config.yaml
n_layer: 16
d_model: 160
n_head: 5
n_kv_head: 1
head_dim: 32
d_mlp: 448
vocab_size: 8192
activation: "swiglu"
norm: "rmsnorm"
norm_place: "pre"
norm_eps: 1e-05
positions: "rope"
rope_base: 10000.0
rope_fraction: 1.0
qk_norm: false
attn_scale: 0.177
bias: "qkv"
tie_embeddings: true
parallel_block: false
extras: ["capped logits"]
init: "normal"
init_std_qkv: 0.0266
init_std_o: 0.00471
init_std_up: 0.0266
init_std_down: 0.00281
optimizer: "adamw"
lr: 0.00197
beta1: 0.9
beta2: 0.98
weight_decay: 0.079
lr_head: 0.0181
grad_clip: 2.0
warmup_steps: 238
schedule: "wsd"
decay_fraction: 1.0
decay_shape: "linear"
final_lr_fraction: 0.0
batch_tokens: 32768
seq_len: 256
doc_mask: false
train_tokens: 431500000
steps: 13169
dataset: "wikipedia_en"
Each number is 200 + 40 x the weight over its row's rms, rounded and kept within 0 to 999. Layers, rows and columns count from 0. The size before them is the row's rms in percent of the matrix's.

# layer 5 MLP down (transposed), 448x160, rms 0.0943, rows 408-437, columns 0-79
096,240,160,187,217,176,260,246,216,217,253,145,172,231,243,169,220,182,196,242,140,258,234,222,274,238,241,184,229,249,148,139,242,224,238,237,171,200,195,255,217,189,222,138,287,160,173,198,194,167,192,211,91,186,207,289,176,261,146,139,261,174,277,189,160,122,222,174,159,199,203,173,285,211,227,151,269,183,216,210,246
100,218,274,163,218,270,229,162,298,186,147,151,163,185,189,192,206,152,247,241,166,306,155,236,178,263,226,209,223,245,215,157,220,163,245,209,275,116,155,170,184,215,217,177,205,143,183,213,160,172,245,80,237,174,158,178,153,203,272,223,146,213,213,210,212,148,150,192,246,193,207,238,176,233,185,179,211,177,166,162,229
099,150,252,231,231,220,171,142,240,187,165,278,226,146,243,252,159,150,250,205,199,189,174,180,182,243,220,192,217,192,202,214,217,168,202,262,248,265,188,202,73,229,162,223,187,210,204,206,189,212,162,164,228,194,222,164,204,191,229,140,259,210,257,179,224,225,179,149,227,201,171,244,248,111,183,177,128,256,188,184,141
101,155,188,206,247,170,204,220,275,215,238,215,158,189,106,165,221,238,201,177,187,218,249,124,169,163,232,222,219,240,201,243,269,172,204,270,234,200,207,275,219,204,156,202,166,195,219,148,176,167,191,207,162,155,208,205,188,252,210,202,224,182,162,347,237,238,220,234,148,159,153,183,214,202,205,154,257,226,253,176,228
096,232,160,204,215,218,161,187,193,191,185,224,256,250,207,209,153,203,177,164,165,200,214,164,177,141,147,303,222,192,164,168,201,202,131,218,182,281,204,157,65,188,182,126,159,165,196,128,251,252,202,223,195,192,219,100,166,186,220,235,175,157,216,213,207,163,148,263,156,186,228,218,196,190,200,210,119,204,218,163,182
095,208,177,175,262,247,140,204,168,209,208,242,159,261,197,243,200,168,203,189,188,198,217,221,197,232,175,153,221,152,283,126,169,187,185,140,179,204,149,236,301,197,214,184,183,288,226,228,202,212,228,269,191,172,206,186,165,231,291,235,207,128,164,227,149,192,203,258,191,216,223,180,207,237,161,189,193,216,222,226,92
103,198,255,157,211,268,179,133,188,153,185,109,213,217,207,235,262,200,226,171,173,182,181,214,198,218,187,188,197,219,234,243,230,222,213,266,201,243,159,199,175,201,179,173,157,186,175,164,233,237,144,241,243,202,172,212,157,209,198,213,197,199,143,220,164,254,157,204,217,130,162,199,179,184,214,173,150,198,156,187,256
093,177,189,150,233,292,190,175,218,143,223,191,249,166,179,223,191,204,156,156,185,189,182,260,204,263,218,249,179,191,183,185,223,187,201,173,199,199,171,247,125,159,139,266,134,212,208,247,187,230,244,213,191,251,175,197,249,176,181,239,185,251,229,229,209,252,203,210,269,295,162,206,225,198,180,233,196,150,221,210,155
097,157,174,248,200,257,203,56,109,233,191,205,147,192,207,223,272,172,139,223,215,174,201,225,172,191,149,142,187,187,197,192,224,196,225,230,194,146,267,132,195,200,237,177,210,254,165,266,167,187,270,215,178,220,176,213,226,188,216,201,266,205,205,229,232,160,166,182,194,174,201,192,169,248,237,161,200,197,190,257,175
107,219,256,140,158,172,234,258,148,203,218,185,168,231,209,214,234,123,167,277,207,246,183,247,178,244,210,233,223,229,212,236,196,173,199,190,197,204,235,214,33,187,218,278,241,206,216,176,167,235,180,191,191,191,223,167,221,205,227,135,194,219,181,140,219,189,204,170,208,201,206,208,196,189,203,164,166,215,82,218,172
097,220,250,272,144,221,124,171,232,195,216,122,171,206,141,249,168,207,225,162,179,238,148,216,249,216,197,120,188,215,238,172,194,197,208,203,227,153,216,74,209,202,232,210,171,210,223,175,274,162,194,220,176,229,182,219,181,186,175,151,212,220,242,188,165,127,211,278,183,201,200,226,213,225,199,156,202,223,191,144,161
101,149,215,242,179,138,203,225,196,138,204,195,208,251,183,179,185,213,180,155,242,159,202,260,250,198,281,172,138,191,280,246,235,166,153,180,176,220,175,214,254,160,159,223,170,171,226,253,181,191,207,172,75,144,248,172,141,157,246,200,226,211,221,233,265,172,201,171,229,149,264,187,191,226,224,202,200,163,288,250,190
098,262,213,158,192,195,163,154,221,161,131,257,225,226,164,260,190,183,192,185,189,169,156,142,221,183,161,189,200,202,169,256,221,259,222,147,213,254,170,229,112,234,205,203,203,256,202,290,153,242,249,177,219,162,234,190,125,161,177,190,253,144,218,173,226,213,237,243,211,177,212,198,222,152,219,225,260,211,172,170,127
102,152,216,173,181,244,234,187,244,203,234,195,169,218,218,164,160,182,163,223,242,227,257,233,174,172,170,203,217,108,205,248,228,201,219,163,168,141,238,200,161,208,284,238,205,207,180,177,208,180,189,203,131,221,212,182,193,221,202,183,245,192,158,248,181,170,215,229,193,128,168,219,187,206,231,181,197,185,213,158,213
097,148,208,192,164,245,146,200,155,249,207,170,255,139,192,227,160,217,199,193,239,124,244,240,191,213,155,171,153,202,214,198,225,216,106,174,163,232,251,148,302,203,245,238,227,251,210,248,241,203,206,171,272,181,216,185,173,328,198,275,185,193,109,242,217,183,176,225,161,228,258,210,214,182,218,237,154,182,147,222,187
095,172,217,156,252,256,228,223,154,222,256,269,277,196,223,195,160,188,248,172,136,212,215,217,195,196,204,198,187,172,180,245,232,198,182,217,190,224,184,229,227,195,235,186,216,297,171,238,127,183,192,241,203,249,179,270,205,251,189,170,125,201,210,212,241,216,183,191,217,217,146,236,188,254,229,241,189,183,146,140,125
099,127,150,171,170,137,158,196,257,103,277,221,241,210,280,176,119,216,199,153,207,191,188,213,209,222,174,190,232,213,155,158,249,188,148,169,151,167,191,187,183,186,208,172,204,211,234,244,211,195,194,142,233,232,215,231,145,274,189,287,153,173,176,163,210,252,304,236,225,194,228,239,222,230,211,204,208,301,178,208,167
095,183,205,196,189,114,251,198,209,197,233,223,248,197,246,250,150,205,202,166,213,225,247,152,241,181,170,216,190,243,113,172,216,270,241,280,168,191,218,160,149,206,223,171,229,194,242,158,199,244,180,186,251,165,235,188,202,230,220,141,228,192,148,110,217,182,154,195,204,110,252,200,197,244,291,259,196,176,185,177,193
102,252,264,159,174,218,191,213,151,283,162,178,213,152,233,199,180,271,215,238,158,210,173,169,132,247,146,171,237,173,223,189,231,220,244,220,208,225,154,157,221,232,230,159,204,198,194,167,230,265,174,117,107,210,134,146,202,184,217,204,247,133,154,219,161,284,210,251,199,211,222,202,244,200,215,173,254,226,217,203,150
095,190,247,204,237,222,213,182,145,160,220,155,156,248,251,175,178,240,249,259,189,250,323,185,232,234,179,174,178,224,198,133,164,207,247,224,175,211,238,289,224,206,152,181,247,246,281,219,225,175,270,233,244,153,250,284,183,186,193,198,181,170,152,220,197,180,196,189,219,134,186,131,249,183,278,189,184,152,223,188,190
104,243,195,58,204,217,260,213,223,223,157,148,239,151,290,186,218,158,198,245,178,288,165,125,241,245,156,192,175,228,208,185,205,146,245,220,198,160,245,143,243,256,167,160,198,181,178,151,163,263,184,183,215,246,243,224,167,212,243,98,179,233,150,200,178,194,240,205,221,202,177,211,177,182,178,204,185,231,151,249,227
114,175,196,187,214,240,232,222,193,202,228,221,188,219,199,209,191,204,230,175,149,237,234,219,182,193,242,205,185,196,222,172,220,174,201,200,232,209,181,223,0,207,205,193,214,220,222,172,204,204,169,223,190,200,225,180,178,198,170,218,205,243,219,210,175,219,159,205,197,247,157,217,219,228,197,227,140,211,180,188,177
108,205,231,221,252,185,204,203,266,204,220,214,199,199,184,259,300,218,231,245,200,192,213,193,203,130,275,222,196,153,172,223,143,264,201,148,247,145,166,169,213,205,248,250,135,235,184,183,264,134,179,100,210,249,171,147,231,151,207,213,164,233,218,215,218,163,215,198,231,198,180,193,185,209,145,211,130,170,180,202,246
092,165,195,237,211,110,219,255,218,245,249,190,179,211,222,262,285,160,259,190,231,180,186,228,194,142,158,159,166,81,222,204,205,212,239,254,215,173,197,195,169,193,240,191,181,195,208,250,184,170,224,225,170,252,198,227,166,203,254,221,147,294,233,225,315,239,135,208,147,211,176,213,245,225,199,160,160,164,228,148,213
105,187,167,181,201,229,215,155,209,228,180,209,188,209,238,225,192,197,162,189,184,271,217,214,215,177,207,238,218,184,246,192,187,206,163,240,166,220,196,166,439,196,227,169,231,184,222,202,209,171,180,185,211,211,210,202,274,147,205,194,219,183,174,161,205,173,213,186,194,234,215,190,194,202,172,156,201,266,163,188,225
097,218,173,324,212,184,212,207,201,194,172,192,170,195,216,157,223,241,273,260,187,225,140,213,255,113,238,179,290,204,180,191,222,157,222,170,293,185,221,170,153,180,201,243,176,218,228,133,198,207,219,194,166,181,179,218,238,171,217,207,197,187,190,208,150,167,166,143,110,179,256,253,216,210,179,129,172,311,229,198,201
091,259,197,177,213,253,186,244,177,126,270,157,226,186,215,186,275,133,218,177,236,155,180,201,169,151,160,157,239,207,269,132,176,187,232,158,210,220,88,165,139,192,234,225,260,178,188,224,99,184,257,176,188,211,210,195,226,239,206,286,222,203,220,283,171,172,237,210,171,264,269,193,197,239,201,212,223,196,208,197,178
097,113,239,122,192,188,202,279,178,194,150,179,181,213,186,223,247,218,173,292,192,182,211,235,260,190,197,187,215,202,224,214,178,233,126,221,237,183,241,211,122,188,217,230,212,185,244,228,220,199,231,181,219,209,209,218,242,184,175,136,178,198,271,206,221,166,198,186,148,158,174,219,202,136,221,226,181,225,144,290,236
098,250,198,221,167,171,137,213,210,186,208,214,155,189,267,190,280,187,155,244,191,176,202,193,150,242,177,161,253,184,170,210,172,160,197,186,215,200,222,223,217,212,236,219,158,198,210,165,212,234,147,116,203,182,225,154,166,199,223,167,222,223,152,229,206,200,201,243,196,246,217,149,176,180,197,206,169,360,257,256,203
094,137,211,159,206,207,188,256,185,179,202,191,244,179,211,155,193,175,206,186,165,176,162,182,116,300,197,153,188,166,236,254,214,224,175,192,258,215,139,237,100,233,222,225,237,188,192,165,189,276,262,188,174,167,250,170,212,207,227,213,197,183,173,246,199,221,165,186,181,236,225,212,200,199,210,199,139,165,178,202,168
# layer 5 MLP gate, 448x160, rms 0.0972, rows 409-437, columns 0-79
103,213,245,145,219,152,243,212,180,244,192,218,191,246,180,196,173,122,204,217,167,240,197,242,240,113,225,176,153,234,205,170,273,238,222,197,226,164,108,83,204,199,279,245,190,124,244,212,253,200,195,240,160,175,208,162,219,140,239,243,166,163,189,197,164,133,199,175,149,152,179,273,223,229,243,213,186,216,258,246,219
098,185,209,194,213,179,215,208,229,225,186,235,158,323,175,209,227,255,254,202,206,221,186,153,151,133,227,209,96,239,251,186,183,232,127,284,211,186,133,154,164,252,233,202,209,200,236,171,172,134,203,288,195,199,264,244,174,174,190,196,180,156,208,209,237,211,252,224,206,234,170,212,156,208,186,208,156,169,265,184,247
106,213,234,137,237,266,180,220,196,188,243,165,278,239,244,174,243,181,210,193,213,159,132,228,218,222,237,211,159,223,189,197,178,190,216,159,190,214,217,208,182,167,236,193,68,205,215,147,186,186,225,223,234,185,231,145,264,168,199,193,242,114,214,256,163,254,229,259,208,165,136,232,260,234,200,199,190,145,217,203,242
095,260,249,205,196,255,112,226,153,199,145,144,199,266,187,232,155,263,216,242,211,231,213,129,243,186,289,201,159,169,205,154,252,188,257,203,93,222,259,182,218,184,230,141,141,188,131,146,241,287,233,240,267,270,219,194,258,213,236,191,225,204,179,176,142,131,209,174,221,232,247,184,142,235,301,214,174,193,220,246,242
093,227,155,213,185,160,229,202,229,210,188,243,267,193,172,210,215,190,136,310,245,214,187,210,202,222,146,228,217,204,163,265,219,201,236,171,227,180,198,178,196,257,152,212,171,120,183,199,176,200,223,238,149,146,225,159,143,141,77,123,211,237,171,152,239,164,215,186,291,193,203,216,209,158,156,125,177,189,191,178,197
096,257,284,181,211,167,213,143,180,197,198,185,209,204,231,236,213,230,165,198,128,234,140,267,254,302,194,220,198,199,213,160,225,238,208,169,196,183,190,180,208,200,154,257,126,204,186,99,182,245,211,192,201,137,222,170,162,218,183,182,250,240,142,198,146,198,228,179,195,161,142,148,212,160,208,298,176,182,164,174,182
095,198,191,230,280,146,187,190,194,182,205,220,150,212,174,222,211,277,232,274,219,205,182,193,194,177,194,232,149,194,170,245,218,184,173,244,159,171,212,153,209,210,183,192,132,195,159,176,108,215,175,203,221,148,226,240,186,201,178,138,181,129,205,273,300,162,194,193,127,174,261,128,212,219,196,181,169,206,246,214,260
095,287,155,192,159,169,217,243,188,186,202,211,215,221,196,221,193,204,269,238,192,201,165,215,245,199,195,200,187,199,243,203,202,212,175,275,235,114,163,138,179,200,162,207,199,136,227,194,202,191,255,225,194,188,152,161,183,180,216,190,90,171,197,210,256,186,177,299,160,202,178,257,227,185,248,242,266,244,235,233,222
096,203,154,275,236,161,201,136,312,259,166,180,216,210,234,173,187,305,153,162,167,181,272,230,194,158,167,160,153,223,200,201,191,263,152,251,180,199,192,161,207,176,147,176,154,176,231,194,201,141,195,160,214,220,189,268,251,184,167,204,182,187,194,148,234,243,237,212,210,204,203,244,191,224,189,235,166,180,316,181,241
094,264,248,247,241,212,202,205,185,234,199,224,210,233,190,236,171,231,230,259,72,166,183,168,213,242,252,160,159,174,180,205,283,205,146,196,160,221,198,230,209,142,158,192,224,153,108,212,189,188,205,159,199,183,230,166,170,177,241,205,169,206,151,293,197,152,221,208,229,171,175,77,169,169,294,195,187,175,152,184,195
106,225,226,205,203,255,192,201,211,191,214,186,170,258,162,188,167,122,159,203,187,194,242,294,162,240,274,144,187,238,253,174,222,285,217,177,179,239,233,174,207,226,216,192,165,210,255,176,209,238,211,209,123,152,173,263,189,161,114,190,189,182,265,221,286,164,190,223,182,111,156,228,181,230,186,251,139,144,132,187,216
104,221,224,276,273,209,234,192,137,195,190,319,204,176,208,282,243,185,225,236,180,188,168,170,117,229,215,196,137,170,198,153,239,177,197,211,254,182,169,130,205,144,168,239,221,255,220,182,229,215,130,211,184,128,126,251,223,233,171,255,280,254,196,177,234,240,178,272,208,146,180,158,188,269,220,225,179,141,172,85,171
093,219,190,206,215,215,158,180,172,262,191,156,162,199,296,212,227,164,184,251,185,187,192,253,120,251,225,140,227,210,150,180,231,178,248,185,164,125,193,127,208,149,220,169,178,207,212,180,296,239,147,203,217,206,288,217,211,272,213,239,205,201,217,282,174,236,187,229,180,193,240,127,173,188,296,200,91,244,165,202,156
102,238,226,157,211,219,171,173,176,157,210,146,258,162,154,202,274,121,226,176,254,155,214,305,148,250,203,265,168,226,199,190,183,219,171,200,153,256,218,214,212,244,231,221,198,199,233,146,167,220,277,203,152,188,124,157,193,183,212,212,149,231,189,190,154,287,167,157,179,132,178,186,239,208,284,213,192,232,126,197,243
095,247,207,209,172,172,214,208,252,215,102,198,168,308,181,220,230,245,169,215,178,221,237,235,262,146,202,267,167,202,198,234,171,198,268,181,221,169,168,180,179,185,233,145,178,218,210,243,214,214,221,214,197,189,142,284,218,261,222,212,255,235,227,177,180,164,196,173,159,281,136,243,289,187,209,148,188,198,207,198,265
106,215,261,188,232,209,171,121,153,192,193,185,257,200,222,175,223,160,109,199,209,186,212,263,246,227,311,154,194,210,195,194,197,110,234,139,209,171,217,190,169,158,249,169,162,187,171,196,186,201,273,174,240,177,185,134,255,181,247,219,231,186,178,265,191,198,159,136,212,224,154,257,199,236,145,213,231,151,218,180,119
092,181,165,186,225,154,233,154,214,222,207,170,198,210,179,152,213,214,209,273,248,280,161,157,151,223,146,215,187,208,286,232,223,180,124,193,262,197,228,136,246,280,165,247,195,270,274,74,139,129,186,228,202,240,238,253,223,209,182,203,196,212,272,197,185,198,246,222,179,212,187,159,227,189,151,283,233,208,210,287,251
102,158,204,166,260,155,233,97,218,207,221,153,203,155,198,231,185,273,207,243,274,173,257,186,207,228,256,259,215,180,228,217,181,149,158,206,106,225,211,240,161,150,202,233,190,239,230,237,155,217,211,120,149,225,277,221,256,219,134,284,275,141,228,131,194,193,204,209,128,186,219,185,209,217,233,197,230,217,238,168,179
098,201,209,195,181,231,173,151,146,225,161,183,107,258,224,196,135,194,203,227,226,225,235,153,159,220,188,144,213,200,176,227,214,306,198,262,238,162,237,298,225,220,164,322,124,156,209,212,223,271,210,202,218,185,209,256,241,183,172,168,162,210,155,264,241,240,250,225,240,211,146,200,218,210,284,204,197,232,161,252,254
097,224,182,315,198,215,195,218,213,186,254,232,197,260,207,243,213,222,149,178,198,187,169,232,177,174,221,138,128,140,109,107,177,177,253,222,137,135,185,203,260,272,220,244,182,238,129,189,231,239,201,218,188,208,159,232,227,167,199,274,227,229,245,209,265,171,251,147,134,196,220,258,208,250,194,247,175,144,159,211,205
094,131,154,265,160,149,173,205,195,230,225,241,173,225,264,180,185,220,124,182,172,198,247,186,216,160,238,228,191,200,218,213,214,195,199,220,129,159,214,202,292,175,215,204,125,221,175,208,276,251,194,210,147,187,195,219,265,158,232,150,166,169,182,161,228,176,190,125,257,158,244,186,262,205,282,253,174,195,217,148,175
105,170,168,175,195,178,209,123,181,162,217,193,264,170,261,190,166,174,262,155,211,198,194,207,236,208,203,274,141,254,146,196,171,131,188,126,184,199,253,249,194,191,227,245,153,178,287,265,185,230,253,189,149,137,250,138,242,243,125,196,270,204,158,236,170,219,178,234,205,174,184,211,310,239,279,181,225,206,217,233,185
100,148,174,197,244,203,171,164,266,190,217,243,244,257,230,125,256,186,166,200,171,178,130,237,187,199,308,253,210,251,189,240,168,188,188,150,173,229,233,245,222,207,148,217,171,205,181,191,257,233,224,232,256,189,266,230,253,111,183,204,186,193,215,215,173,125,195,186,195,268,180,195,234,163,159,216,223,280,183,195,97
087,197,136,189,198,227,204,226,206,246,156,250,178,176,174,207,227,221,93,158,253,236,207,245,297,232,257,144,208,200,212,188,260,129,213,235,190,218,227,195,250,199,183,165,137,260,205,161,228,234,182,199,159,179,167,218,193,149,197,197,107,159,206,140,228,214,123,105,196,175,223,146,221,163,145,209,261,234,153,162,198
099,126,232,282,203,184,217,197,199,211,210,193,184,227,166,158,282,160,219,153,123,207,139,222,235,196,238,162,289,150,248,93,227,224,269,206,260,147,162,227,207,182,222,225,188,210,237,179,189,177,233,182,215,189,158,159,192,128,194,293,136,151,167,227,211,159,181,145,208,229,198,223,169,229,150,185,145,228,235,191,263
090,213,230,219,202,232,130,234,203,122,252,196,199,202,201,155,175,215,224,180,182,231,215,237,180,171,159,174,227,194,229,188,185,194,217,229,256,152,172,213,233,212,172,225,246,169,181,216,129,79,275,173,218,275,197,220,183,182,182,258,226,209,196,208,180,136,223,237,225,236,188,235,196,207,186,214,153,157,223,198,218
100,221,197,200,266,130,154,215,251,223,153,212,224,162,162,237,206,272,157,293,182,287,246,202,209,165,246,262,262,213,188,178,265,188,227,188,201,215,186,194,185,218,97,143,147,224,185,192,192,223,175,197,195,182,221,178,254,262,232,175,218,219,177,290,193,192,158,148,111,166,189,169,154,219,110,223,230,156,156,208,204
101,222,241,232,247,149,233,160,144,262,231,212,270,230,182,227,188,262,232,241,197,182,145,187,236,248,186,225,240,291,134,173,256,193,182,239,154,220,229,180,204,282,174,177,233,232,209,282,259,247,255,181,207,239,185,182,188,200,247,239,239,121,126,247,157,216,175,229,204,196,198,193,233,188,211,218,230,262,198,181,201
105,264,227,137,182,202,195,228,222,229,176,194,178,223,220,165,187,168,162,257,182,199,200,234,174,181,193,192,108,197,250,188,271,199,142,182,223,208,178,189,143,231,153,166,254,190,146,156,216,266,219,182,125,270,196,184,210,172,154,230,158,176,328,213,144,208,179,179,209,241,264,239,208,150,222,218,129,241,239,179,196
# layer 5 MLP up, 448x160, rms 0.0937, rows 409-437, columns 0-79
103,131,269,202,172,263,202,222,169,159,212,221,149,157,207,222,258,237,207,190,184,218,209,262,216,193,145,227,142,174,190,237,265,195,183,159,202,253,184,189,157,112,194,184,156,164,180,188,147,280,218,189,170,150,139,243,209,183,186,213,213,280,188,170,182,206,205,165,173,236,157,205,198,148,137,134,129,173,211,160,204
097,183,133,250,137,193,125,140,176,187,173,130,248,234,267,198,185,151,196,201,210,162,193,177,260,207,137,158,199,240,225,220,170,255,264,230,244,168,188,235,177,214,196,174,217,250,202,242,229,212,287,201,175,257,227,199,163,252,219,161,249,228,152,197,216,138,204,205,170,245,193,234,183,221,199,171,241,193,222,252,165
106,92,207,251,187,167,201,130,166,193,209,138,237,157,248,245,207,221,235,186,215,188,192,184,157,235,228,238,250,224,172,185,176,159,279,190,195,209,178,198,160,226,155,154,174,214,158,196,172,187,255,183,148,120,265,101,168,189,134,207,180,146,163,299,222,136,173,94,164,179,260,200,262,155,196,199,224,235,244,201,147
097,268,224,220,141,178,235,200,211,156,185,194,175,241,310,192,247,148,213,158,201,238,252,209,232,206,236,198,209,234,197,201,195,153,213,176,222,198,184,188,198,202,204,206,197,246,154,181,122,265,165,225,123,159,184,208,212,272,256,206,168,210,154,189,263,282,177,131,168,198,204,170,193,146,250,101,207,252,165,233,176
091,69,194,192,270,216,234,135,191,201,184,223,210,181,214,239,181,223,250,245,179,192,108,232,198,133,183,202,143,192,162,295,237,202,162,239,199,204,189,87,215,171,237,186,195,199,254,167,169,167,180,233,259,255,196,172,231,176,267,184,176,270,160,211,186,124,165,167,236,179,180,278,192,199,217,227,226,124,172,179,255
105,190,227,188,201,238,272,176,281,207,180,175,252,134,208,202,209,167,212,183,202,129,237,177,198,192,232,190,218,175,220,187,243,184,237,159,183,188,195,196,199,156,264,227,155,201,197,236,195,151,160,161,213,250,248,225,195,148,273,203,145,187,174,203,220,254,103,223,201,263,238,251,195,257,129,225,161,225,159,192,238
090,235,216,248,146,191,158,150,191,182,172,198,287,196,171,227,307,164,191,215,210,186,132,193,221,205,151,255,189,201,198,179,204,197,235,176,229,206,213,119,180,173,243,223,225,191,247,156,183,218,189,163,178,187,90,164,191,238,115,194,173,263,188,142,247,140,159,122,148,217,243,191,217,191,254,280,235,267,234,255,261
100,226,152,175,153,253,152,162,182,245,157,262,269,229,155,166,186,233,242,194,171,236,148,182,250,203,187,254,193,201,162,225,150,191,185,146,222,228,170,257,200,239,214,218,197,157,191,160,219,271,218,170,219,187,200,265,235,199,206,254,165,157,198,178,193,207,121,164,154,234,152,249,228,157,157,274,315,199,225,98,201
103,235,157,245,229,233,197,192,215,196,265,185,132,139,170,184,216,130,184,279,152,189,202,121,249,129,164,181,262,194,247,183,213,222,273,223,154,189,240,236,258,223,108,116,209,219,220,295,132,107,236,207,118,194,190,187,207,260,181,200,214,198,239,272,177,222,202,162,195,215,214,200,196,143,110,241,188,143,258,207,176
099,279,281,196,220,230,218,220,195,150,260,236,144,234,192,185,220,162,199,230,227,209,150,218,230,273,200,201,180,175,188,286,164,258,179,276,89,263,261,155,178,247,204,214,237,174,185,181,188,196,186,247,188,198,210,179,161,224,184,199,227,129,149,203,259,246,202,237,195,250,250,213,233,243,253,114,212,215,201,218,180
099,206,143,144,164,161,136,176,234,233,232,189,114,176,256,244,237,177,147,214,203,212,290,256,140,192,198,125,232,122,190,235,221,182,229,293,198,211,247,214,228,236,190,171,234,212,261,232,225,185,170,163,187,192,158,219,284,226,206,236,224,258,208,170,219,96,164,240,234,139,189,225,188,189,239,226,177,245,176,157,181
099,226,232,240,140,226,200,218,274,235,178,185,186,220,272,211,161,202,126,161,139,294,239,169,228,168,233,212,207,258,243,183,169,238,204,138,201,220,165,210,195,168,193,207,160,189,179,124,193,165,264,254,212,84,223,201,231,216,220,183,199,159,190,197,212,317,154,148,165,201,219,190,139,164,203,250,238,182,194,233,215
100,132,247,206,174,222,222,98,163,204,175,204,120,170,186,138,241,261,217,162,195,250,185,207,189,186,264,278,195,123,136,175,237,223,251,270,155,275,165,253,206,256,269,227,197,268,213,196,276,206,197,224,201,170,255,174,181,254,177,237,228,207,247,116,147,215,180,168,239,207,194,187,146,250,156,240,200,200,213,166,236
096,203,231,160,180,144,211,160,162,230,253,202,114,264,152,271,255,232,134,163,143,250,155,207,193,240,167,203,210,239,150,191,212,238,212,207,259,219,248,171,192,256,175,197,293,172,141,252,266,197,158,192,189,218,147,195,163,122,285,199,165,233,261,171,213,194,260,212,179,248,176,178,204,265,203,149,140,216,176,202,174
094,184,192,175,232,212,213,161,162,183,173,259,256,236,156,191,174,235,214,184,212,272,133,269,238,214,172,267,197,210,141,223,188,250,178,201,143,255,212,184,160,256,162,213,193,189,228,230,242,131,206,173,218,159,176,267,109,224,227,205,155,132,248,171,244,179,229,257,143,182,225,199,213,226,183,221,281,188,236,124,185
100,264,283,271,207,102,166,237,192,248,143,215,177,158,186,249,183,143,210,215,241,165,185,256,265,204,270,195,168,177,243,240,282,316,240,214,264,193,129,208,173,163,198,210,226,237,274,206,161,154,165,184,182,136,214,146,244,205,199,194,155,161,267,278,175,176,193,155,214,199,184,178,226,125,192,204,194,189,200,163,211
093,251,272,232,181,248,198,191,159,195,139,186,189,236,116,171,218,133,180,245,194,167,102,190,185,217,247,199,175,168,261,194,145,203,184,202,206,223,160,172,166,185,157,269,257,193,129,208,268,143,239,248,212,259,159,218,218,191,229,220,206,155,162,147,118,232,165,211,225,326,214,218,170,222,117,122,185,258,220,194,201
102,251,193,201,243,178,198,142,148,230,227,145,248,251,217,127,167,121,255,143,175,166,234,214,234,132,224,236,306,261,224,195,126,199,201,243,151,160,202,198,197,151,208,144,200,202,177,295,182,194,219,225,269,213,232,216,194,214,197,221,194,211,263,203,257,247,178,212,202,230,152,223,160,180,198,264,187,205,238,173,255
094,199,196,218,170,216,242,203,248,206,169,260,221,203,233,247,231,203,249,241,168,151,166,262,202,193,202,153,124,204,241,214,236,167,214,207,157,155,209,180,185,127,187,245,248,244,241,254,245,248,173,245,147,185,231,175,169,175,308,199,162,267,197,211,159,217,199,226,179,266,278,212,126,230,188,166,242,246,232,265,148
107,266,167,228,230,190,281,187,222,240,187,230,205,187,222,234,258,168,184,239,195,259,156,159,239,239,126,189,218,175,188,235,194,202,262,220,170,110,214,221,236,215,226,194,247,186,150,192,177,193,179,226,230,176,214,186,174,109,217,174,174,201,303,132,202,209,229,236,233,146,204,141,167,153,171,257,213,164,221,259,217
103,174,167,250,214,234,197,233,191,170,145,206,227,178,207,238,216,179,166,163,171,153,220,184,203,97,247,214,212,168,268,167,161,246,225,130,201,191,175,218,106,206,202,149,259,248,255,132,193,99,248,201,187,228,272,133,155,226,173,253,166,205,164,208,185,216,175,261,194,232,187,215,244,221,175,278,189,282,166,171,213
110,177,121,222,198,239,185,230,201,131,228,165,186,252,201,174,165,190,272,151,180,198,215,255,193,191,202,202,215,227,154,173,198,246,254,165,162,190,201,163,145,193,163,136,224,206,201,230,191,216,134,214,214,208,233,230,180,203,148,223,147,199,318,278,113,160,131,234,244,135,216,197,237,237,170,180,207,199,193,105,133
093,187,246,234,117,255,235,180,207,248,264,211,288,173,243,233,237,188,177,172,122,282,219,155,177,206,233,251,237,209,268,216,216,120,235,177,319,269,242,206,215,242,168,221,231,203,217,166,223,176,167,167,213,231,160,229,139,238,267,220,151,100,143,164,227,139,213,273,295,162,213,225,196,224,267,201,152,197,152,180,205
099,185,162,184,238,219,213,156,290,243,144,237,134,255,244,129,141,187,200,207,159,292,223,169,176,236,237,193,198,182,156,190,139,207,191,159,187,191,244,184,231,234,212,169,221,242,192,244,232,259,179,182,196,197,188,215,252,156,169,136,216,141,140,127,241,158,149,216,211,182,189,174,207,219,185,169,221,209,211,237,253
097,181,236,196,195,249,237,237,175,154,172,126,193,235,175,198,192,139,228,227,178,232,193,148,233,265,241,200,260,240,170,204,223,160,171,177,109,149,239,191,163,195,228,187,137,181,138,226,177,215,155,211,202,229,201,190,223,213,154,192,206,222,196,177,247,188,155,257,207,196,161,245,191,112,199,200,114,154,220,188,131
094,109,181,239,139,148,173,150,149,253,171,137,201,168,223,172,197,259,172,190,208,246,206,246,179,234,245,204,246,256,147,188,210,237,189,239,176,137,326,188,220,227,182,176,158,176,172,226,274,192,179,247,190,205,175,212,172,183,211,165,198,168,246,155,196,282,111,208,231,135,175,190,182,192,134,159,193,193,191,186,188
100,271,246,276,275,205,162,173,278,217,180,214,206,245,159,235,195,183,266,155,189,183,174,178,274,152,195,172,254,243,239,177,242,192,202,158,186,282,231,205,249,195,174,159,224,209,193,297,152,247,184,266,219,212,141,177,128,169,212,241,209,228,168,213,232,284,208,197,231,185,225,195,144,233,183,191,229,128,220,164,224
096,240,219,181,128,240,159,214,161,198,227,158,207,175,227,242,134,162,251,109,214,204,236,243,213,206,265,167,303,159,230,175,228,164,212,179,265,227,213,189,180,210,159,234,194,216,272,221,212,290,220,250,273,193,254,225,190,209,148,320,200,191,171,201,211,187,170,123,226,252,246,224,241,226,214,224,168,157,164,205,238
095,195,223,141,179,148,221,178,163,201,183,175,161,140,212,262,252,227,188,150,230,236,228,199,243,169,201,214,248,222,276,144,189,205,243,160,171,205,170,165,226,126,200,232,242,213,225,309,179,248,226,250,215,203,210,238,186,183,231,188,263,201,170,204,230,182,236,278,288,259,184,142,218,187,216,179,206,157,187,187,137